From a checkpoint of a small transformer trained on Wikipedia: 340M tokens.
Each number is 500 + 25 x the weight over its row's rms, rounded and kept within 0 to 999. Layers, rows and columns count from 0. Numbers have three digits each. The size before them is the row's rms in percent of the matrix's.

# up: layer 12 MLP up, 896x224, rms 0.102, rows 543-602, columns 112-223
# down: layer 12 MLP down (transposed), 896x224, rms 0.114, rows 543-602, columns 112-223
up543 098:505484514473492571468508502468561450514511515509440501513451527503493463501518489509496502495505477519455482494528518460471456500482525500492523493495489519485470499538489529497427464532524515490510511494524467527543489498500495485478491470524458492452490498556510520501484454529512516473553520478529497478506494507516510460466506480494
down543 100:526470503514501470483498568538473498458492535453512546540553492485514523504498498532490457461492499532533485495497480506510541473514509496517491519476463511489518495518489541508501569441500485528466475533466486489464481490504524488512484543476509501513526512489500466515499476523492485505534486527491506525503491524513473498555531530500
up544 097:468502529541488502447531521508478540528448507512488509503512496490531492461509559553474514494502532529521499495456505509481427529502511508511505489531513473492512510528521499488518506494486534514478569456513523483502519527496508492476509554519525462481482457507494461539495461540499528508523496491508463452505549510506540473485476485478
down544 099:495502510498509566514477469518524508488475468476522497509495514483498480531514520507489500535502500484502483515529525528485499468488490501480514511489483529518493515479480458523479547508523507477507484541528499529456495522520503478525506548516477488509494501503484520504526481442521485470519553497500496446518457485488468534500500457513
up545 101:522522530484491522507518491482518527488519525494530520538494467511549490527516516519533507473515510502480501491513500541512483514492528489466493499493548467474516477481512515474509502488507427481513546476483537536514526486478524477533493500458490499466513508516505503467510493518484477513539495497485496452496526540504500506485485492506
down545 103:493499463480515563527523517491479482484473510522454493490514506524457488520467522501494517479504503513496480495537480474523479484535539501539499518452532504527467532521524493517545543525488506451492521500528484456475517474521499476488507506510501474505512491477477540496477521522499534515496507494499501515499486417475543504466528477520
up546 098:487492451519509540463487524514482465485478480539498484504478528506473510523497534528504525513535496469464528496491475540458572474465559485519507506444526493481507506499477486494495543501486534497439482501537529502554491515505524494484500557526546478510484509518457491507497496543524553525536463513528531494478519512514481481521489513519
down546 097:518525511506489503497527543514503509503485503458493509516525494485506485456528480508505507478509539470508443527510492504530467544512463510457554501523492483497528460515499477491530475500542503526517514522488522455481467491459512490479479522484486501480496474507558503489469510511491505479494473487506436477497488461483499464498483522486
up547 102:472506520514538450520487520495541508504504501479530504555453474513489469486510496490464531466507534524512510514529497474541485490529514492491490486464512473504484536477447461508494538477468517481515492521491515497504500516470509514498522461563529520466495513528499536537536486499488513499529484514487504455499492510482478481464489478468
down547 098:521514505499505535520479502556496505500463506513497521503536543489515530511512484514512477490496481535513515512525483560465475504486499501537510525505508546495472525499480529478522518483512515521483486499428499514514481482514468454481501526484511497456449509492487497489453503514521532506497476463479505523479505487504513524507504484517
up548 107:494487498480533462514507501446459495543492487516494487495494483518489502441515462547514520492519503505494532528455470505494504543507487521485523506480497523508516496509480511502488458503507517470533488499498502513498512519484499479527477506519494486501510511516479498485484509457505501472513513514504497509509527500521454497457499484459
down548 103:486524499525474531498507469441494487521540513481471463486483458466489533502513468505479495515477513501475497457545476494572484471466531482490488536491524469515465539522510519495505506480447473494457505509513489519487454502480514500490520485485506503497486474495515498514509543479512541518511476456519472519505482496473487531526451496516
up549 110:518492500507477456567481490504513488488451508540505461529512467512513447551505513483493502533443510474517462497487490478479507496503514491579479505470476506530502512516478536499483492426521439496499514490502513537480477477498503531532498464452516476493528524519486464533470533494493489486482510453516494506475481521527514532501466542495
down549 110:515509546513509513465525550535501548518499483464478529496531496482514551457505445540493501479522507482495513499461510502471497468482506482478511509498524512482486464498509481478519530488501510517517508476528494476487503510507510536498502489438477497538542458464516530486541465456490495514501490500496508476475506539483502526452488466500
up550 103:488487500523540506460518510536476477491481517488485470481476531542480482462484512504498500550486542485488550485510446492463532459494532495516527450514524523481529506498500471502533484511502478542500461491477464505489466440469548524519507507529502516505487487525488482540455479517487487485539458508474525533463496506561497451467493498516
down550 103:483524521477508462537517458482526487548482483472494528494528472495529501508526529504463516477479441493491443508499558501487490519518527538509517482519464504538522477479493478505474510526540539461449505483511441497488525518522485478548527540483506514480528492501527512535516464541489505479481502513504499524510461479454535527499517470519
up551 096:496477536563460449511504475468479504457553481496469504527495484523520500504536516460505493549478509474516487493504460506505511518493480517480479501519467506499498485488510506525469481485455508505490493522555516435506503531527464540534529575493524484498532514528537478482491513501573496539523492469522504516447505475557495524508521525497
down551 096:496509509458478525505530542538516474496501488469506470489494521485529484486509519550500475464513483535456512479510558473505484486499512480497496536504512533501471537514495469464526510505545521513495454497465474532476511505533506486480455473454489508521512547496517551494549481502490532504453528499462525539530526488478497475521528498537
up552 097:474495535529525520526453503456462444469430494524482526515567483517503499503517514493518461506499528512499528496484479506495535510492447509520507499530495490516502468493505542475528493520522498468485531548528499510514498501517478549526451467488524545488525479552509499528486520481511528489490510530481484543494524522507475544484507541501
down552 102:480472506510473496487508462495490509518477525511522473487494493475500476512494482473474507465499474499501513477487529514508494483463534490481493508458474438465475502519526520551501513536494516472508523473514482492495521493496448530497540508528524429505451472505496522507485516463514490468463450511477454518495498459499449506489464491525
up553 098:495495477466518512544463492533515482516544508514526528502505501495459526539485508494508522492499499476521475549542468460473507469466494488528491508495558499519508525463502471514508482518490505484512491495440502527501541451541525492488476513522490489471499509484461478517464514530530454508468514563502505455509485514515497518481496494507
down553 101:482496476505483476502544525464472523492463522440464485539484504514514497487508480507464478529484515462507484465452481527479519508508506495486451468504521479449513488474551480520513516477528490494487526489510487499465556503498478490487471474488497511497512476483464508507540501463518519459519500503513483505502503494517483483468484491483
up554 101:542559476508553485520510504548509513506496507440506475478500494510506457521484472546502471484559485501524487502507529473492509506519526512484504509467502508475533525482515499546494519497493501496500460468522485519469480457512472505479515544529525536489472449491504512550462487460488494481465540524516454473487520489518457489513482518501
down554 099:511446543490472491506468525436449500515473478497497488497482518434527495546484501527479546521496524505502482476529496476515494541496498468518485475490522499480495518511558486485490483501464476555500531518464500467519473493525527506516467499539480482499486527553495512529478496527501516498514514492497517526517477494475464482479506519509
up555 095:505516475464534492523517464439466464487513499511524524506513483505529452485549540465452484476511495506527525494475508521469498493511500498521485495513499487524498486533463490465516533520500479480482503459490509496474457470500477533560501508493488484494482494495484449520516521513487556488522504498526492492498488515457519518477497471470
down555 105:488507516475490499532509516492473488512523492521498507522492495508520490545486487468443526489475544531488515504516481538474532494504542502523475504497502546494515510475469470506475485507486506512493524498482502502493412491472522493491490529558525514497497494512517488473492522516490548491451497468492526481427538507499482497490490483469
up556 105:512484529503528465499502512512504526512460485517536536517486525500521459539471489524494516489491490469520503470507451537444506533518508488474537549495504523474479516484528486469493490505484484540470498486519490457472489509469547486482502485484493504504550519516539498545500497508503548497524510468548485496470451454491495468534480479519
down556 092:516513487500504522483514484501503506491511470502477479495519494524471510539510514497522488471527469513500514537508467519550492506516526511539538460488498479516538517505476455499496515469486489520493494518520501494511499511490458522495497493503496464466478515491513480507479488531509489534484506506482494529502500515521520544485487522515
up557 102:463473526483488498477476503536524468536488502517494512504478474454480452526528506507520426480502510547527505490490491527487519529558519486490484551483506531506500532494457468523520478545500489514494465515490506490481511489475508499488504497521499482514532484500537512492487501565467524455492532492497496478530498486543554526465514521501
down557 095:511461455482483517561486519479530523506510485499502525461512475485470516475514478477512475515480476477514529513516493482517559506476555481484511479522499533537532495481529497474531520512531484481499481498507504503472477510498501501474502540462477504483443505486495519521476480441499485528503493463525498499524505503528472505493474501497
up558 102:484476525519476515504483543530516492496455515468513489479558509513531495491534501503520507542468525546523478427457528461490509501530518513471524512484484492528468541469478510447466493491547484517463502520534535486486492482507514527497490523536523490514489505522504489490481494510479515536508480517522475489494520494501530485517511490517
down558 106:449531497514484512478520500512500496497513473534502493481486472460486485500522511500463515518528499500502529490502465525447510510470500502511479512552549545491455539469497537542531523466449522488516462496487479489522534525482464494484505514530522507509529526471557512500480467480449469511525553540540527524486486515518490530488539581522
up559 099:480494529485483517492530505465487443520520498517502478480514546516498484506485516479498514463515515476512471545481522495455505535476502533455521497545517489483500520472489523532527556451522505472522538460510498504493488474508531518523489454537525494454515488493463479502506483525511518497493473471498524549477474515511507555499507484518
down559 099:529548481509521491505494465554528506492529493481538496506535471524513511497503514506501452470463495536540533499514523492527467498497483491502478521500503521524482482512502463496520521513518461538506532511512514499511507484529558514525535526502500486498499471518528499489520486527516489493553487489503511489501504485536468506469477511481
up560 098:513465470547498476508522508501519466511488478491513512519503502486495548492457503464510519470490475540484566482475479514499483536497488536460527505504482499481479522497532485476480544505510537498532501471541509488480464541492458510529503517515476499502481488510515503507458499486490506507453468523500523496537520453513469525444536497501
down560 099:511508530558488523498522465504495522508513515479519509477503506551492560518521534530486495523467541493512488519505482505515505485490469485496485522507501496526515478502513491508562513543499500444493509495495488500535488501500523461478528487483515530470470530514493519520516495491502505468484535515533479477465523497546475451541479494475
up561 104:524451524491510506509510527495461477498482458484485448509492486475495507511503517463483498467539514504532596473489500485475495471510566488556499527450500499490499537481482492516490530537463529502499463485470449527502514487562462498504488484470499510508508510501480508526484481500496525550483489505499477534511515508469504533470493520529
down561 100:535460510506446487497505512508495528433503501469533502510490526504469475468508507478501488548476487500508500511517538518524498499495484480522525464521480503482487492515519442468510495513494510483469540461484517484512509522512475483487505513531504499476501480451533472531528516487531503458487525507468524497523463513514469457510510473492
up562 100:515489526487502493499570527490524427468527527549492536486490509472485466529484452495446497511549433494512486517521511532536511515483471525552474470465492493469493466507534525470472554514520513494485487473492501560528500500474474486477515530493499496476499472493482497513492514541480497446525480508536493516478522521487481497513488520471
down562 094:538485494491515547516496452489508459501522473497527482488505472514475503497522537472542491513544516515494493527503505505463470478466514503480468521541474526553498509465490532489467510490455478497481415493517537468519514516508508517505457482463462478508506527486513522535513508492471516498535504505502476514503493477504504504472494469506
up563 101:505449489538507514474485469486504520481530487515536502469499501518475482512476480504497486528507505552513531484489477472522511499497466472536481491500499525542517491507541496462477521461523497488520465475522517472483448518455489494452494540499510507471465511456449495520496557512480473503462454523545549484540497491560520476516538524518
down563 098:509529523489493500517507520491488456511465501500436505536526457456502483498521518539446510506521493448495480505488539485495489503449496502482519503485527460460505545476514513498520481522493502484474503530468488518512526474546491522544482471527494478515517492533498505503512501486523531474499519501472450557454474502502464504468493537471
up564 099:520490496500487530523521483524500504458477481486473448481467510537482513495520537473545479472464477520542520476468537508511496502498494486490544489484524498490486493496499496490489465492467521475493479519506472523536469517484475536471509492501498458501533474470493500467500451509483529514541515476499491531481507511491521495533480488521
down564 105:506460511512547510519469500479473499539530473458532529492487504471548501488497539513474507542490452483481508522543478521508479498522507518483528522505514473500497548519468516491477501490537483540512481472527571473522508481501486491506512509457491452501460514496466505474498505499505524507474532496524491509520471517511458492467518465490
up565 100:491523497517458527539503476504533492539491524480465486514503476490514516536481504549511495483469554541519516450452502491491500505487496522501482504487500491464516508476532551526516529530477514521459514504486518486492487467521516522510506476501480478477470501505489454556506523497473512525518522465519444513483496501485504527528464531501
down565 093:490484505516547551513515496473491480500537504525493572465489506543496459494501499521502531538513459513495491557488486512534502514525482496481514517485499518521474504492518506497484482443478514482495459506508499527536498495451515457499483534488473498526503476491532540486481481519505493457489505538463485522516538468478509452509456478504
up566 096:524501483489507475492488476477508511556520470476482479548508517442463457513518481467475475520491481473456463485526495489449507528499487488512494534509479438508482492511455486499491524515497488521482479492501509545578501527509505543472539492512511507471506428503471521509534502484563487499491460468491501491480511514497557517500532528493
down566 099:522465522484482492487504531483507498500497498512527531490503490476492495457486511485509460496519531492466512519533495509525477478527502484482515496458519533460486511476506483508508472503478528438501504504487488492449495510504496487549514518565510509489523514487504448496469557465493493517525498483494520495512483495516464452482489483477
up567 096:483488505536474502509485497497490504514497476515465537495515508544492501514515502502524491523513485461524508494440499515447503452528496474489487508478485462489497426490475478530539513519494482510470475481520519515492473479542484474522520516546482458463499476518491503504532521471495497509513517527459514473496501482474507489485470469550
down567 102:485499454445543492502540503520507493528516505484492466491468521448492484500502507451483505517513525521463534520493525514490494501527512501501502529531471540476439512524503511481495515483511437476553474514532501485471513523505471472478478497466517508498535522534496530526529477514476527514495492498484519499459479501583492468499535539496
up568 099:510455504509493517534497504540521501493516484497487475514520519522497445520501484471499521522490515529437486495469513537459432510500517499451534506432481514489501481489491471497459510515497487456505514513476460511506494479494496448482514526477516486459506551529461480504491535458485464484469516492531498497520460478529547499504505473502
down568 107:476533443545491510511447486477523528512482504529537472477510525463517508504497522507483510543463485495509549469527505538495539488504479462528479503519475486505515491481510483518517482502492484504510507488494496423473506562499531521485511507479497499530492477491500535507487476472516545515485507495510472478522490514518471512506511528512
up569 101:493478514504503550495519488485471527496468496481476510479546526506476474552538502461502525495504539476500559549493527497484477511459506450507516539510457517503477508511480510461490522472501554496492518495456506499503514480477497497483485505482495477511498497460488526514457487539478492512496542494511510539495469542503471558458485489496
down569 100:496481487490465544504475471533473458478485516522468522490577480473526510517543513514490477459503482510484452489487508481536461504480509503492503491473468480562475486457505489472498472500525482521500493489507519532474521480546486495449510532482517458476516524508476517477460518472495494495489506516539508511510494514502521464498501525454
up570 095:489510482435507490505521542476512473490457512466532454502493510516562514513491499528476480490493508522487508545480517478475550508506494508474506531509517469494513478512499505508468550474505493480490526455497530502485482501549538472536527526516459505482527507533501457548480426539516506500512527487476481485462498502531512488547519502496
down570 101:488500524525458494483503556475446461538492516479490461468526471515479445514460512464514472512502470514491498466474530456511461505527529485533500504519479481505502543533520562472533490514503497526517504478522485494534469520487501482525483446497510462497472525515523494468524518539495479497505504511505529525485546500490478515496526512494
up571 093:516483500544514508501514509543500490491478526515502473451474444494485518489495536558513429498497488533523554494494520501525505531477532498481511516477504502509453535467479552510539541512521501536519496492454499490498459526477507549502530455496537547532532488510513486520524501445515476505503474493503514534489477485506488497475497538486
down571 093:461490539481469504494516504543490510527455487464493498513484518479526526500554432473493510483509526521510449513502505558502496525502485544513560518503488465524538497507484496523424507480518472478526510503562497490498509496513512505528508515496491493498493498493491481516506537543473507557516518505472485464523498521472496486481473457488
up572 095:470516433498507496510509524495483509486516497498506481453501496517527508512506457511470516482494465533467467499504535444509478546517468508516538474483496496524468494531481488451531522488489490496494508523519501521495471506479539498461525526560524527507526524502461502494479500518544498470505499527478522467521530534522473460447502478453
down572 098:530495511499501551474515519487490517512516470481512478486496499543486481510533516516479492517526516510534500497529459494474515508533505516482500487518506474528503460468495471512466504491505505494467499465481497481482515495476480515476464545471468496504493500485503487497509497555462499529529472558494507538514469518506512495509511541463
up573 102:524479494505489550466506519531524509521489491546499503500507485505492513480501479525495502542458546478565487510472493478453494489502490514505488449448496507509486497477543485541486517509504504473482537505513510518520512526488475435468484512506480503510436474560498469509498529489516461490492472516484498529501549568463553514516517485518
down573 100:492507524536523501506494458481488465491501495482533535507493501491505494506540506519509493517473498541493492468460539463481518487491495586499440548488496463498496513474503528493519467507460478541521514465501512483475497447525522518525485518499504476512499512500514507548484510454528506465545491495526479510514480514512453499478511521459
up574 104:500495517472503482503549534482537460522520483476512528498506442469543530514512485477521503532498546498475508489504523486490473490454503526497500533518511537510529543517467471474546507484486481508513527503476491510462524514494494481490474537506487542514514483477518506479478481466546513516446464509506505500483539501483519490471541489496
down574 105:512513463512459512509446488491463499484481483533561478507527553464469504458501472510471522480471505485519495536467455498479522524511512521495481492501487497518519472502500529509435484479472487463478483485495476498527513471496522503453518475511493446442469492573531533509518479490484521489496500492506503540480476512565483544507503498463
up575 099:524509525505472531495473497445472509481520516515551441504513481540468470448547501520532510484496524538527511516523505488486519494526497468517510503497520471488465510453531497522483503571558475491485482500473486542500497500556514541511476492485528486492508485476498483518521494515494461455530553517534511494464472478455485489478492505533
down575 094:507480450434521497496453500496477502477546488486521510476491475447491495532510521458454484518507476492488523516530506500524467455472516517512523483477502489516494459516489474491497542471521473526493512450528513490483537490514496490499494527529519529485472467462490554476540527552507505513433533540503504489516472499480482501518484505515
up576 100:480515505495505535490553496467542461476451471521540539502507471512481492520523489515511469498518465564481513502491449474493507498512490512513489468517493529527473506496482505475507468489478503531519483478537495435477525499485492445528525519471500505473522494485550480505538506528536454516490462498501474484520476520529492491524495539503
down576 102:519500504517507445549504541449467526494534486471501458480508505495552512504473468487487530513455508503562499477505484500445470526484511454499529476461494482540509461519488486547493504519503487507495478501520495489467501466506467539511541501548497517499473511509498519520495503511513508523531482487507533514526493471486535486447491503466
up577 098:513516512497487493505496471494487506558472518493492471516494483500487457442494482450503514520519482456548443557505460517521466482516480469531532535546490511553518515514470496497487492503487541467483513472525518497465517519517495488495447558499503484501499465493498507528503480506519505491495548452531486518524491486486510534508524501454
down577 100:471519487506491500455491459536441480498502537539531577514475494505531527470530494474504478499490466508504500483525503478508484498497490513503514488517488498507486466452495476500492563518515523554550488465560534494538502538522496512522536554492485505526502490491529513493552478467523521510515503520466524473509444480482486450503504482490
up578 099:501486556528488496468523524523504496464515467497528508488504462527457531485503442489483515495508522456531518468512480523528481514470503512494547517522473531532485441507482493496523470500559450486469466494519505529488539473458520510506464505503499536490476512504551521528503496495500479542520478485506450535472528518527507523510476496487
down578 099:521515464498489535503492468510502503511455479490493481535498501509474540513503525488523515502536556515487520503469534461509523495476486523504496514457520470470497464499480477473485506503485516482512540521437493500445493511518495492534529512507510461495553471491491468499541479497482462505519463495503536506546468487446493513444480500485
up579 100:507473476504471470474507519530492534475478534492507507523523511495512507497522529508496540521481472521464450467490511502504503480463511477506530520541530505467473512506496458490482460540497489481484532504467557510513498482512521504496481478520492508493496553503505523484510489485500440477509503487482453527501535488484510491478534516503
down579 098:550530497468514508536492459489507496471502523511463492485490490504504508502474476507510494486500542503523526561490504471492507497540485498538458471508506451520512514508510512532533487502491521537484413497502489497521488478472493441517542514493513488504469477515515464469519511479474497476487487519514520479496510527476516506504450494506
up580 098:522513472500552499520463503502452452509482525507495514501468476464498551512520528497533501464515507515511475513522496449511535491505476512485433476511543486476507499515486498507538493474496520490496513510483553455524508477538518484501496460474505552515487495482525532468488474486482490524519470522559475490459501525477518469475511509487
down580 104:506443533534489510516464470506519541510535563486540519539508504523449536499497523529458502497483528453505519507508545533525490470480484508517516538492480512474524514539500471482483495524505479486502454509513505477479515506506467509505503523528507450490471502462489526516522486515509516507523475507504505516473460492469445509533475468560
up581 104:495498510526499520466495534453479508479500501508496468562529482518490525473557507470487498513497505488486463521499505525472458501483460518479522544516491505515504512486494539493498452486530536492477523459456452504530505499492532501482515474543490543495481507519554504529523480501491478479488464483525533503509470512475483487425493477485
down581 101:537529446512499502503499458538493466508502509473524487469535481517525496490517527487469454480516515524518488484493560528518485488527506482481504528466507540504503510525491460508449499499541540486548494493490549526465506478494477546510514524487478486524475519532444484536521478492520498564535459509515480486472474500474515453492531487479
up582 100:498466548474496533502521443540518522496446501468469476483493531547467449482521529512529507512500483507489488526536527455510486471491497568512509545510510511496509502491507490509516495537502491503449538496496531496495521502509499510497463525514500500528535471514556510505505478481472490516517460531498504539475509497525519466542499504498
down582 101:505511461504505489509505480555488499479492523464604502501484438490530540552511458513510509503511534517528529495465486499505501537514510479472480469509531449480492530545497529484451511506472511517496475524473473509507504486494505480477503523494523564497499525508521531509478514514531517503512513498504469526487512492506496505471493465472
up583 096:449488484513482496480503483530531486512523487494542523494497492498502540578489501438535509472484528505484462478461498486515493508507505538513542491502477535510477571509516510519546494490525493530506498528569470516525528468513530496526492520485515548499505505502515508520479484514522532481515507479482487515507493471494512502503518492522
down583 100:474511515477504539497484514505492506541491527466492492499476513546532481482496493545446489508506508445481474524513522521516457545501480482480504491502502474530476464517502561508466528491529528468525534456447490452492478493527520526509474489557467512478489494511501481498523518460471492512426474532465513521510455519485504463469478473495
up584 089:507462508517477464506510520502488483514490544480539486471478488503492422528482479534495459529486485464509511506504492455465486520483507507519497517477530450466500475489473501520489516453497473532518543433480487522520536524538500493489486515508487483491518514527513558545519462486464482497512494473480478464530477522511505552498539491499
down584 094:483504520457511502453497508495521518543520523504475490482490482501501552486512507518518450488483547548495536440498472513502497492504472499506486547504502510505495548515448465471486474501483522497535516497488529497491508483504512522488530536524493523511476503520530512492479527516499516510518506513508503519456481486502519499519479526506
up585 103:491524469508481513502478507529487489545460444462493484494477484492477480501541545550508568522499535518470537505510540507528493530511474528531499505527507507499516483510502494515460517508488487496476459469500517429473471486514460496504504505560500543482510504492506485543554506462505486490489513499501518496491472526467488507508511475489
down585 098:521502448516517503469521508458549544492500519486459477499493447560515488534497512529492497523503473500453492557552462500485463488492503527522519498489539487510501535495506554473453511519538465491506515537474529448530517458440532489499475474476521490528487521504491495484536518492477517487485490493479480504515499510471501437519498478507
up586 103:497530489535454475499458521526486485524476524530505508478526503498485495510525507527530479515499525487488496499464495509491513498488498515454495462496542474518473521446490463546533516465524442515478467508505517511496500520566499525494492510482505498499504494502485488468534528490459496477486490493496503507463498486474514518428518530511
down586 101:504474466459499513464528481524540515495533459541512491471482515501465492515490503507488538479539470551518524517533511516516560510513518470495535520457441466500514474508493480481469516499498503524501481465501504468482495463478511458470488515503495506495540503472513525522537462516527529506474552483483512513508524485523487518541520466548
up587 104:489536480466463500510489508522495504499417502459527505503535485506531483506498503538522493488481484532502496461519500517492502482495489460458500494494503504489476498487459473461497494510478525571517491503482456485514534488474506515512472495523548468501485501488531522503500542536494498456482496514439508500528515452518499508493498489456
down587 105:541467523498490492441494457476531483537488484526509522522493498488520538457526499510489507526497496542461469497505491510515493525503479508463537467488515470521526487487508506541479501539503504472521484520489491528464478470528503466503490528492488495513491487431490475455491492494529501480494532529504460504502470495492505466516496472485
up588 101:518473537512489536476478518480502469533471496497514535520496490444515527494514490467557470489531534521462503492524509559498517476451503477512510514476526521500482522508502544499463489504519516494479443543501472567509473469464530495487503496517500486476483466495476437509483479493521461489491485435520508512531530496458518486495517547491
down588 095:467527512500475444515515542488523493459508507508496502524515490559527491518493500537487482502515480447529542477496499497488474510531458489468484522495486483496495522461506490461514463520487514438508543460531506501485550575539489474466523521485509471508505495495510532445490505505505476500504521484506462490492480490503457488483486482510
up589 096:490502484515471461496479477447522489455531510499521510475514473508508526464546493504567491477536482489500469459515477494476540463470453492497550537495509504491506532508532496499482504503479526502474483511502472478555493463458512509491521489529518522460496483486533526475458518468473507470491508529489501518533501486519496501472523494473
down589 098:496494454441520522512507485493493522469499479477510509477543558489506501484475475464501479520481487510504520452511503491517475513498474481520494511532491486460484520484517498454537502511489495460512543541484466443518506482485491473508493485520497517518517464482503509508527494523515450535520518460505461519444463487516454535514483477488
up590 106:510496497514523533445498501477508489468464520493500531507494497526521501513505509489475504507516491529509515492509472488472503467530479525489461519508454528521496502469491564461535511462483535489532541491493473535491508445527499484512514480444517513540523454507511478520499553471471457510542473518475492534544506514476486473518511465452
down590 099:480509513476510497492508467525473473437487508516514474486486520490445484538508487485508488480527499511560499496463494527472509518461518489469503510506454495495504484525464525504519520499502515528506539454490508483507533499499505455524499535471534522516478513511517494506508498460503495455532536481526515480541495504489492486504493579472
up591 094:538478538489487474474471505473477470484481478479482440554475473511537500462483506488528468496471522488482532500504542508483468541528510533493462516550487515509517555546514483523545504501463511503497514474510501549537467460485503495495496509545458501491489497477514502494520476485505523524527464460523534538478482498505486513499511515489
down591 100:468478521472478505469514502526508509500513488496482489488558465505473555516516481461505489452484497525475461529509537473473478485463494485485541443515522488471492557505457455469512504520489479478513510467494486507489539513508542532490518512467460494521542464497460492510475494505488473475485524492504528494499491506500484489485515510539
up592 097:489465504499460486495505508490493506479473485514505485570530514498511482449495481513467531505483529536507455486491535494495479488523487512521521512494497500489474482523477488462528514466509499525490504529466510475494472491503535473521486523564528463448506470514463545483509465550486472477511484472470466517489473487510502499426510497515
down592 104:518515485486573492472465481494492509522532503477508474505506524507516505528464514518501503512491503485444487502499494515481494496467502506442515519514446469527529449462532478499459462547487510497532485457517478495496504504533483517520556480473472508529501519487487475498516543482545510514506469469521495499521515512476539468538545509504
up593 100:484515515521515537504525485527477482466521509486519504476502520523487468526474499468515472526500528514573460508473543452533488459520533518514458489505506510506472500508451467520477538558506483470528529501493528519502484525456512543507507485548484510489495500481529527555454509446502485467496456480489502479493510546481541507489474515519
down593 098:482504511475499467481475538492491474508472523486461507492497469533511530498553512503509531504517483535475478498541475546526508515488483507484565513459519485506482524463521485511554492465539531512476481520489509500438487443488458482507533552448514484510520544484527471491503526488499474522523546502454478499529482483510487487521514512538
up594 099:485507468489504504476504453506476486535526505464510463494478503495524541489506479523479512489535499511434498489515496514479491514516490523506460507496523469503463509485493482499549506493490484485477471481492494536512515497500531490472533502472433539524494483500517497459529509495504573516495508499488458502528490516503470521547492481421
down594 103:525513494520525505497531512479471542504501506469447513503542488507469477553467496469464479502476509507522520529508482514505478527509465492489468543535518505468491507472526494494479485482510519497520502503525525492485507488502456484525452495512524551512467479490465494515476517447497482541532466500491490529531495535449522512494529504490
up595 105:512485463526519495534462509492498498479500509479486527500504486434467514531510508507455472520486517492515523536485481488472534471496497531524499517477493467524477524519495499494512536516457496436485492487463458498490527490515501490492467529511503510451465467460488479457484530501578487485474528514492487449469521574553468539497487490485
down595 101:509527516506506499468514530523507506488459482483521474550506518543524505510445459513542508534515490520531509528514449523505507519551459481467527522497537540490447483458519508525512518542480486484490509504553477487488478508516498514479544486518511507572523525549526488561500493521455513520515497509530528455489534498457497517504539509529
up596 099:519544519470512544537523509460500485483487434458501500451515521471487542512530478489492471536512460467510506495442460513500441483463515478515471463452505525509505488482454527469481479497505509508475482498520487506467480491551492474499518522503497523438482503497512478503540459499521476533543465485516469489524509490488476507558499462502
down596 097:470536468533503505512491487497526457496506523492544459523496487538464485492490527490494544476429528477476498519509523524481495521519504529453504510509525490504488462473513498519462515490489477561484486490478531493504528504493472488505487495487515485522520510546482516489515540533512483493493533483529498532466459481550506516443455518514
up597 092:518473499551477507511486474513524449478470506500538500497500527473498523500471473485483492488546515488522525508501479505524508568525513517515506544497503485504502484467538496489484543530504498461534498519509491506507465469479508523471511518499496508529478473481451524515495490518472486457526540483492528520496537518486438515540531481489
down597 093:505536542441508515474505469474503510490448488538493466503527519529499564467492505501528506493499491480484470483472533505476494486514472479495518494495524509466529524447495522467526550511543478505505506512512519485477528499479497561529478451510502477522459530520506512478513495477524502536458472506527532469510495446474484520499497517465
up598 104:500521480463506502510473517536505502518471512528482506493538497530447500515509483509470513466505468485489544517490478486512481458524496489497467508503546516520457497461519504494515531516473509506526507505525509478527538484486521501531509494499550511491512464511487427502529485530481515490522444480529499497469499526508517525511453529488
down598 101:501510497494526530544488527490510485537482516493455527489478536466508466503503486508511514492505500487519475512474530462513516496475458488523546529565451460494545475486478518507546492469532497495465487473531506493493502528477478517514487488475507495504506526560497528521527487518536526499441540508542504483466490532466449491484497534464
up599 101:550531476480513501474539497483532459506542466482530511499512524491449531466506489468533474524458475436485493528489479489543510504526511521488504538502526491474519502505476471437471484529543478490531508492506475544507557501505495504504512498501449530511460518529504481521506528486524505474497471515494489517509522497475530481481480509500
down599 097:542488540490459488490503505489484485512496495483558502532499495508507487565506485501499526545465485548511515554461453493501478530528528494499497466467465489521522479541442547535493530454492500506479491500534488489469467485505481479475473517477507475521492496540505516539480538498523500521483510559511464496479469508489476535460468493478
up600 101:453513527533505487533534534501550492500515533489489511459504506472448501515499522483546496518497486517481503504506493453541477488495474573507503521484498500499506522496498482509502504507495498491506476489459502542529485442478436496511504517491550517534500498529451495486490492495509507508500472482481462508479557495512512502462526524524
down600 103:508496526496485499478493498494494455521490498536483466476512493529479520459460464489468463520484530459479512471471498496501506484429501444492498491534509474505498526439492506483501491497530556520510527558484466494456511502525493475477484512449466463513481472477485533515494508508482512522473503502495541516515487497505478507521531470465
up601 103:531567518485508487466468528501496490509501514532507535519460487472493497491543493493487470511470537491534524454533503534496468518511571507490495493534511477513525454508511534468490524512497489520505554518517494510491527476516509472477520536530525514478478446514507482543539485500500503550550500468478492519494494503506522489527509504516
down601 104:477512505519540488513506509522488474479519531479503527489488521474509533519480501478498521497493457479498461487490453488469535506485505498518533460513485490477514517540484510469505488488545513536496447489509520450461480509468504523493485450483484468526479510485490502479480467458491512487466534506489471470516504436490481537535539447508
up602 101:511514533505529491506511462485531491486496484519515449478513536482527502507487518477534509447528516531528488533465496460492497479476559515516518508490550503478493525560504496498490533458478514475498516506498481517487531509513469494476497540510457515532509511465438568485549503522497503493492514468523493492461487474533539479513514492474
down602 099:505504546470539435502448516537481548480470540538503524489497448510514542490517456548467523514454518512493503497538535541494536488518482521519460504504494516455491521441513483533471476523499512499467494504466501485485488474510472509509528507526509507531497467521533469520501494497502504489471469497509467495536496502517458501510523453516